Weights of a small GPT-style language model, trained from scratch on English Wikipedia: untied embeddings, capped logits.
Each number is 500 + 25 x the weight over its row's rms, rounded and kept within 0 to 999. Layers, rows and columns count from 0. Numbers have three digits each. The size before them is the row's rms in percent of the matrix's.

# layer 4 MLP down, 512x2048, rms 0.0354, rows 143-242, columns 1984-2047
098:455463503441519483490498449481452512518500505502518503480444478462526508469493503514475462441464473496454500530535526485500507510498500569542483500452476521493493501528493476476474498503453508
099:472484467463463511507511478511497486501459505505477516525473517451509490455493468499502558510453477503472491515499520476498498514501501490515535505541494506504500501507550551532462506500481504
100:481512508534530489540516513497539483455502496502472533465469502513480527482504473552514488485482532506534472493454502459499507547498504467505518495518511477503497503484573471510504484496512503
101:496548433497513464510451552516533497520496466511508463454518467497507444473500467500506541507513484494490522488498518505501499537500481455468483485563487496504510498539498472489547458501537505
105:543463510521508542500474520532553498484453471499525500511539479517467516527498491525525490497463523491509518528557457469498499530498506507523492500502509542500506494495497547524516510504510495
097:520556498501449502512485497492554512510505545503515504414463541509510520490475501496477486560443524496489549443444514472497503482499496511518486498499513535503484495468526547489531443499521499
127:578493525493501489504517492520487528498507479497478541501461498549485502488491497489507466497481491498520506501427500507503505491501507487540536497515489519505500499470499441476486490498472506
096:505483504503397488489470491507481461549552464506575480535546500513503516518500555514527506521509460496503502502475472500499497526496505516500470502485493523498495499479510491467522524501438501
100:485492480488499484505467464501466546488441501500485514453507517475510516513465468473466467475488503512485512526492526485495500565499507442502498497489479500500507505531471464518561474502570488
098:485520514518491518505467486473487533509471506497517485498534506469515476509549529515510528436488500507488513471493501510496502406501473501566501493585472517511509501518488473480513517497510503
101:492482516515522462477508485428454474504493482496495531472470484472516476488541466563479446526450471508537496507501523575498507533498522576519484503503510475504500500513540460504478488501490507
094:452510473509530493506510512486513485429519524499513526486503490459518501507506494505517480547527515502490473491501447520501507438501494536511502506538486523500499500479474462487431524501556511
097:499504491458517493486461529446465555529535479497530513470479464498507514513480444493467521481536466507495494536457502528499504515501504474448478494530531486495503502528488543494474546501547492
097:531508504487500463532545524519487518501541522498476478487492531549506474508544459504517481481533517515502530509537477512502502556499506524481476498523488525497507501526501462507498504500510505
104:463479491503549497534520496540480505497488508504496502542564513570502473519489507480456519504446496500505540482525464529503492453500512521543511498492479538500489502501460487491492534503512501
101:469519526507478478511513522544522487480488451492482512488489482530491511534490493552499524491547534494472498470531498519504506511497494540461533500481490486481508503510493472528468475497535499
101:482507495513511518526477460536493517476527526495552511502538527505506519519483484472523500518493535505473481475444512529500500494500465498502542511527463469507499504526579495526470482500481498
098:522533439518477479493489520473499483500484498496489489502424484512500551550512498528487514532500460489495473465496562475499504489499508465461509496486497436507494500491481499531483495504548494
095:542456444505477469527454520508479502520521485510516510511568448446471457488485531524440513544577489502506471502437463491500508459496508538498516504511502440506504498506452514501495534504551508
096:467473504564480445537528523483502511495466533512522508464493552458533521515535529553493528473473502512466513526497471525498502469500515485509500504477540582488500503486561477532507485504498511
102:499469493483483486508526509500463540477474465505472488510447529506488492480480478471488509483410502505510538480473508486497500480497517567461515507469525508491511503532520463479506481499502487
104:483462486478465526489465517497488526486456544503521536510604498527481466500506556542512458466512538494519518482460544506502500501500447495514513500510476532497500503467499545534517534497476494
100:473443456513508514537477493498490465485481502509547534480499506491510513512471537473506457478495502491487458487475493558499500469501510493480503490471494516502503504463497545506477503497459494
103:505529507548530471485537497495484488519511506499552526486479491503485511529487416492462465533497522497474525497484536477501499482501511503499551498483540510499494496519522592493520479500526501
099:488487549489537454462519487524483503533496500489546456518510506547478508516484464504524490476537504502487559448518505466504498504499518504492434498516537486500507502514523490489528490494512500
105:526487489489558501470523500496489488461523562506528511468518512449530510523501527444499489463517469484502498498489538514500497494497512487517530495581496507502505497552468520532482508504493496
092:457519502514504512520512513490473513497438491502481469478549557492500480488491503496508462470447476494482509493484486491502503474500499506459473491445491487509475499508483529500539525503545504
096:529551509473495495529515522513512487485519539501550503440480474539490500501536544475473511490516523516509537465519530517498503470501492449483487502566503549497482503498456472521541496497493498
101:438504477499506588484483544529465509454547496515474473516532449496485508511513477459460473547548478493504514455529468474500505506499492478571514500561497508498497501526484519410430509498589493
100:501548486500537527560496522519548473500492516512501521532537515508503511509493511483490570461514484496474561481508493505495500461501478543505515489497479539500488494499532527465529536504525494
096:528491519521508524469515474509527564470507494487526496519454508498513503521546523541488483504485422503482533510475453450499498515499517464479523501500439521505502497486461470506476582494497497
098:533530554522459506485492524495496482498499471504513483520546504515504516538476545464479539511512490490475533450490514559508495562499497452512483512486458511512492499472533499511449494499545500
100:496511520477532531534518498507488503490486493498502456554559518416498494510528528491471523502511495493474484481488485485496497488501479515486486498482523514501491497438509452456507477507489496
098:505503494566527553521553523491493472528448472498486493510505472547483493506478510492507507410523495500461524452528478486500503590498486513497530488465422472494494496527586497477534587498527491
097:529509464498491491485507505524495511568536543494487515471450496467453477493489461490502530445463493487508500462500506482493500503498496529598530492523475530495484498494551455557532543502449504
098:479495503533527515477543503504487484471487483499536475518571462544537539495497495451490523477470516497504524516530501484502505511503476499445498504456501494500511503537554402472487531500567503
100:514474470503538507479500533573506532486483487508485488512484494485469532518494527500509521498472513520584471491480453449500498485499496511534524491465466508500516497501545484490476455502468490
097:529492535509515502489496481500462524539463477490457489505489566536494491497511502544496502517542488501534455472516507531501502561500521539512504501509486515497491507502518584496453507506470504
105:511548462518454551495513510560517490523498512489509520435498562445511500532516433490541480535492495504495488524506485502492505464502512490484509507522491541499489491493526583482504493494476497
099:496484496498484492510491473518467460486489481500495493578548436543558494546503480467519549507516494507501526495510471490502496474500486524518486506600455523496500507502490482551531502498464511
097:514526457521504514490471498479511521510462514500522502499455572501497532524478527492511500468461493497518566511483497474501498476500494567492511507487515473498511499541477533501423528503509496
098:530481484534451514475498465547510488451539512500521541554545499502463515505480476496524539463536457498495481470482494472506502496501498503457518498458490476510504503495509508488487509509520502
099:461465523527551466526467472503513537477519502503446477514485514507510462507498440473504494446575415503482492521481475522502500505501486502494495503467451507492519499506467522511472516498481507
097:509489500498498530524502510491544515558536507498559509459464525478462475489536510472525491461469484499501505492533484507498498430501493454502518503538504454494499489443515525531553538499472504
099:481546460514553512545464473505514488604491483504480513587464568522464497481511485528479530499478436508496520484542484554499499498499518515464507503467489458497496497473430505471491469499494491
098:488522485478502507536516563529499519515483543495450522498528458529484537484506440428449476501475503496495537511481461491498501455502504505487458506506488470504506502503481527504501507500522493
100:455495476527451517532516515538521511514523536501525511469486505492530509519529498459481452488560501482517487517482515512499500483500502494513497492462501533507502502509555467513476482503504507
099:514493522474478505497514548502486495442516537508485497497538546486489497481481553432489494500524519500488487545506480554495506546498482468512499505418529492508500493477485467443546542501492505
101:511491477476497558459500520510540497494491501504473493511467465476482498500451537493462488480498531495495572473473486514500493503500505521494508493548497512503508501477469483542471548498532496
101:550526507520490502531460466471533472490524497500488494465546531480481472472510539537530457542511482491548496535451513450498505509502499478496516499506488471497492502520549524527503486506459497
102:488523489474506489479492521474518471480508475496551476512502519507525490494540559474490501510510484499488532542523531474501506487503514454538526499557521468500501496471484483543569563497504500
102:522512495496507484474538491529526497438512514482484468453444488554527496521483484492508564482520465509544479507497479532505496500499493525428496503518556492499512509511553520513441555502512500
105:482447515526485506507471444516493510559502495499465475537529491517518523505520435505525493485473443490523519479510530514500500456504511451501463494517478507495509500506505527503523526497517494
097:473445497474572587475492494500515535539527535498529490529473477458506462500516501443491497457551477508524513511522481514499502515499516471536501488502526482498502499478460556519510501500435504
101:473486499480484540520471483462490464526502463493508465496461516515527418492539492466494483493572468501569482486463523501497506478495497509496503503435489489504505501474397512439459473501543511
098:502486525486565532505527469461560482452565491494498485506516527541519505487524511512468520542473509504528503527503537489501507538499484531516456501525478513497483505506511465557493499502454500
097:504496486478470411466485514503503521504499458493519509507506480462458487488508456477495514478515503505512429512466522496499500492501481533470500494557531565491505501536466490502584489497496488
099:550483515519496496483496519481508540515530471496490540468481523502468466507498443446531523466549531512521528506491494470499502516498510485521488501564469533502502500474438441507494451502466509
099:538453576506476547523464499498466518433464484499532489467524443502472502487521474491465515503520547510468436476513499482498500513502525505526493505508475478505507499472468479480496469502564492
097:469453507487467470502462495493477493474498504492496526475495515510513482504499491555483494471487473515522492505504531482496497497500517509518458501462498489518510503516503492505525474502481500
100:458507462557534478497526519542522517515470529504540502526541560525507514526493511500481466496538504492533521434512489545499499462500524475510535492454457481492501499512518508474533468497516488
097:501514486521487473492482516441505526529508517502503537535499499505459484457483493470467504481482509508516478501473515502496499477501492519512529501530511483497496498507454541522502516507535497
095:559454457498484473494481504506502494461472522494524521531540472512511495485501460544496494518456549503493551449489510465498495517503517503479491491529462526510502498492469572461553483499512506
100:458494501493479489462531487502497475508488469508462472554461463517521486546518473498465475495513568498567462476506532530501500445500525524525512504454483510504507503520506519528502451498495507
099:531577440494548531496518491481454530518490505493447515498514497508462475482500524484501489471503538514490482453560533519501495507499502480521518491447518528495498502522474508491529500500529497
101:534507529491506578476475493536509540506470457507475483474539489482460444491511474505475524502539502490469471493506520549503492476500496516463541505512496402499503497474473468456436490499548502
100:534499469494537507482530594485514484459491502487539484560512524523504484469460583490477528504494511494535503485512492458497500422500478520510462502518507522505503505488487442427443441502500496
103:507492482520531561541472536467490511470493515498528527489439512514482488503457483519470549539557494512506504508441502493502510473497495499462538507558505470498504502513524507505468480501533498
098:527507528481430541499461535465532452521494502494546479506535479475481550479466507474494464469504475500496463514506495489498504564502487492436523497516492473497503504522504487540478517509450504
100:486503504533502535526511527490505499497548474511531497552493478412488484494538497539542519494554505490500463484495529511503499494503527512477501499535504508490505504496508464539493524501437496
098:463489552517496520500530454486472474477550504513497498473516533507559497510505481473465486474479505499517449504472506513499504486504539506443515501519512545504508496506516459538456494501512494
099:520519492426499466491529544522483461493488467499490520504466484550504488503500505482540491519447545496510556519466541489497492528501518529544540499494444512491501500510499561479524524497499505
101:492511446544528526491534491500481486492482528498533478507544541520474550465518529518524523515511518489527516516535474520495502520503522514461460500429510473500495493501519473531429520504503496
099:458446494540562501503478498452539494495471481503515512464489523518493514530518490502498530544499506509493484455499472491500495512500519500478493501516518484501490499553470517506453482498482502
102:573489495484462530482518522509506531548495542507549512514488532537497498470476498521537466518472440503498479491535506430504495583502521472554519502539492514498499498504542474521567517498498499
154:462505476459524479511529519471458519526504506501509520511448445488545467568505466474517498513501506503547511523509501474498503473502530444508459503466512513515516500504509465478528521502492509
103:506515511460496507481500457528491455496463529491519518414487471502486503519497500458516478439474535490495500500430490551502494554498489565517470498485506490499509499463481511499531528498478496
101:514447544493512515490521504455520523533517516499473501485487503545491494463485498543467539569525466494462529510490454510498498536498451513458485496435510526501503500517547467507499467494526509
097:522452498522530535464546561485485504454498473500535531511501460499510500471505451514526528506475452505543463491497461479503502478502501510525528507452445501508498496530552614461467539500513492
099:556482505489506473528504501542490478534549496507540489493530461532469515517506537496485475461528513492518502491535500506503496515498487465497496497562462474501499503533514525515487502498527511
102:498462518506469463479530542455531512498438474501522472566573485510514471523465486514521515534489544491491510504487477481495494494502493497516528490511517517498491499530521542493485521497541490
104:500562527518529493517497516425536522465534573502518490480443480471502532522543462540486492496453501504513520487458522445501493489500488480457491506455500513514500499518571488507511477500534494
101:501489489439471467525478555467491510491473499511477474482519508507479485459500506450491497506467465499514440461450468506509501544500506471450517501559534486495477501458496483492496550498425493
097:507476513528461483550526520500483491540551486511533514456482464444517509512505528531471521579512522503530559504495458520501495468502494520513489495500487524504487495528492499469498511505510493
097:511481486485501529435451523461506508539507531498552453499540454477477498502513561519521543478496491507469550465488477479507500521499497483509470505529540500506495500537469451460544481502534508
098:487471484502522504510479516472495537506497507498483487495511514509488490478529473515539486530500467511467520503481531515501506446501512520507481493474507497506513503503496501463514440502518504
099:459516490494532471481499465525493498523475505495512540483562453497515502508497530523516472489477533505533523528586483474502500493503507542479483499542495494501504500523497572485497534504480508
096:529465465484505525478461529499439461537481513492518489555548474502474521466504474533494536508505495496515470486406492501500501542498527497474537494489505504502499501497473540507455493504488490
101:471525540534497529487475460556463473447494427508463504489501529523516504462506499513521452497516470498508498470516500508496499426505504481514471503479480458495499506490440476437490504495544500
101:510519459450481501456495482525499495483471517496493507480584479484481436523503469479467488516448497508507578523502531487507500478502489499516524504495500506499479505496499526466579531497558501
109:473475471529481489513476512540558474498526534505536471468484512461523484499519509503464492493511515497528508464535490489499491505498490473478489491488525404499508499528546485514498480502470506
097:526538530473458499523463540484511497493530515503528516481451536511531511503489506561484491480502507499523463539497490487501503473502508483504506500456474420486494501509528479503457514498478500
102:434526478461479510530482523497463496496485516500456527443548503522471498484484453524502466528450541510470543543501494493503508548497524522483462502464517477504499498504501507543425512498473494
097:492522476481476517471493498461523443519474568492548481530514470503479517467489403544534476442456507494506483485491462558504502519500529514512516508534479482490511501487475440513504471497519502
100:527575583475470524472497482497493512472513510489460485506493542485509495481494448536497524453450460504466498487538483492494503488500499502463493495539520479506492500482470510497424525503469493
102:569509535538490551524497489486523528576527467501508471506523484486490474496494520512531518499525541508547478459504472500497500523500505519495515499576499491498510500480500496494468493501475500
103:478438530529509472531473492509532471506489499497507493520484467541525440517522519544519531509507529498505449503541506433501501549498501478497466499575513521501499503471490495437486448499452503
094:504502486511529451519509502460486485530495434509516504517509531514499526468509453509512494469500499495532492520508516512495507469498499521533517508522488483497512496484477559541520535496491494
096:500522521495540469516534485514478484534509480500514548576434552526477495479553524508521486513516522498440482448548491475501499528497502488463535499534461526494501493525513437502473474500490487
103:515533489517512490497519499456518509475486518495449489510550530532524508519505460475499544487479447507511541520536529498503500453501496508518482500582542488498482497489531608566511508502538493